config.toml
num_hidden_layers = 16
hidden_size = 256
num_attention_heads = 6
num_key_value_heads = 6
head_dim = 32
intermediate_size = 704
vocab_size = 2707
hidden_act = "swiglu"
norm = "rmsnorm"
norm_place = "pre"
norm_eps = 1e-05
positions = "rope"
rope_theta = 10000.0
rope_fraction = 1.0
qk_norm = false
attn_scale = 0.177
bias = "none"
tie_word_embeddings = false
parallel_block = false
init = "uniform"
init_std_qkv = 0.0312
init_std_o = 0.0
init_std_up = 0.0312
init_std_down = 0.0
optimizer = "adamw"
learning_rate = 0.00187
beta1 = 0.95
beta2 = 0.99
weight_decay = 0.084
lr_head = 0.00578
max_grad_norm = 1.0
warmup_steps = 280
schedule = "wsd"
decay_fraction = 0.569
decay_shape = "linear"
final_lr_fraction = 0.0
batch_tokens = 65536
max_seq_len = 2048
doc_mask = true
train_tokens = 406600000
max_steps = 6205
dataset = "wikipedia_en"
Each number is 500 + 25 x the weight over its row's rms, rounded and kept within 0 to 999. Layers, rows and columns count from 0. Numbers have three digits each. The size before them is the row's rms in percent of the matrix's.

# down: layer 11 MLP down (transposed), 704x256, rms 0.0929, rows 699-703, columns 0-127
# gate: layer 11 MLP gate, 704x256, rms 0.0973, rows 700-703, columns 0-127
# up: layer 11 MLP up, 704x256, rms 0.0964, rows 700-703, columns 0-127
down699 106:505462539470540496530473469500461488476478474510516521441538539524520502461453471507507538558535501481469461491504508530544527510512494504479497496541480502467473531472525502513493537472509459500415478508485482481492484483481528507526544520502493473544474511495493487491467494478501530534508471487494471518527517506502505544489482511475528525503487491455429520509496492470512514519474
gate700 109:510518493493510514500495495531506560454469490492489525459499476529481486506525480470483521533481530458544492521479509512468542531496510468539497498528483473533459491498470485485501513478470527479504476519501500463437498455456479480517529527507536549470500439475484525466514537509530523524464520469475483490498524484547495522505493508488483516542522478462494488539506508479526532498528
up700 101:504514507461480502536472483519465554512510522456491522511493477495472478492492532493531512502502482550474540523504510517480541518536525533543484462544536489502451480502503513484511517457492473504504530486496466454455525503492477481511514474526499527463476515500490484489467494445422548512511527487531476497497480507470502505489488480526501489502476509499511427509509511571501507504465
down700 102:548515462493483484517542508490496496522491491484503475582511477481481526529463484470500492501502502476470494515500516542492493505502478500526484488503474523542509506509477499496518455515499477488510476508538487516463488480535481504495551503509470511486498496478484521500477462488511468521538565476548519506509499526475497467504511494527433454495540565505521482494481521466490509445483
gate701 088:542481482513523502480510520490461468472529506517533482533515496521486505503490471485463503495526506513525510447493490519507526530450528472518521554517487520518516555504459478500495528474521491495533480484497493517500521454486503500471503502522494532494450493491531500423515525530513433445469501496479513454505514510513523496501519474530525542532500492494510448467513474448500523458536
up701 091:483479490555507472477509516469549474485515512484481498526508532518495486550539500527455462493501470493442471504474470495466473516477471483520529460524482483465519501524487520514473530501477480522510505449485502488511454517482502517512518521515514511464453546440485484476475459528541482525539473504502484471469459526523526522481506480496506492450475536533479522470504509471451504531547
down701 093:447519518519505495523503476526523515507471510498491534478510529537491475514543477489520490488469490528494464524492474519479523481529464526501480485514507464464489482481543505496507485483493524501464516532493534482497484558521479486543525478513507454518516510496486497555480435483497515560494499533499523547499425492523515501491446531455513503477526475536513552513482455517500498516480
gate702 098:486493515476508528506560479444496495565554486503476512479485521534474487479495549484512479486476518511502460477532512511517473471454459516499526457519477512522468522508514496504485453505551530460501517492489514491490490513489473453524498488521523473489503457514512536510483482484517476478505503489495495514486549480495554507573494493547530464529480498528502511501471498515518484472495
up702 101:531509513483508533499472501454478483481458504506509512529508516506499541468514470521535490472534530488482509486488484487509474497535480458500526503502518447503480500502542470524502482472496475503460480478472529473518494433493512490489532520500524532495504523488523488465518481502525550470484540490483529535513476504490497517479528482479504518518547511505508553493515508488499483495473
down702 098:474518517487500479477557476502501525504502487484459491481531495539486499499514513496473518501526471490481474485503549476508461470498504539476543458548481540479480463474470515490440512479516477482548492507420505516484487491453477504506559481491532495476495535511469510500434482512460441523506548441519525496464539472468510512516513485530544519475469474496502532501502516480511521524531
gate703 113:522498507517518505502479548451533490507484500510541519495504497498484485491512458526502488516524564462505535512506460569508512504492498491484532503465570524514539515468513497505513468508512506498467511502472491525491567503466478509516472497482451482501504471498453511470511448519520499470531530475483459479501526510508498482480501469531517520514510449483524507532471493503517451484515
up703 107:499473519532461517453529483543487479517445485472518492523488478499485515499518516507503507486481484497499491474509515498487501521549489496520519514526503524511498522517488492513509492521489475496496503527505466484486538545483481519458544530502519493492495516475508505549469501497537518494507495498488495510526499471513536478488484533523505431474510516533470525450525461516510480532461
down703 114:493541495513521528488497478495489502519444507467507509487511502511433488471518472505506488456504522504498502490477486509500470498486500507494517525506514543529514478482505504494495511495491466504487467486500458529488559527517525534471513496506546546466491508463510507519488495466539491491469493537472502475501484485501548463524490541527494463495488497513501489509538497508465524507524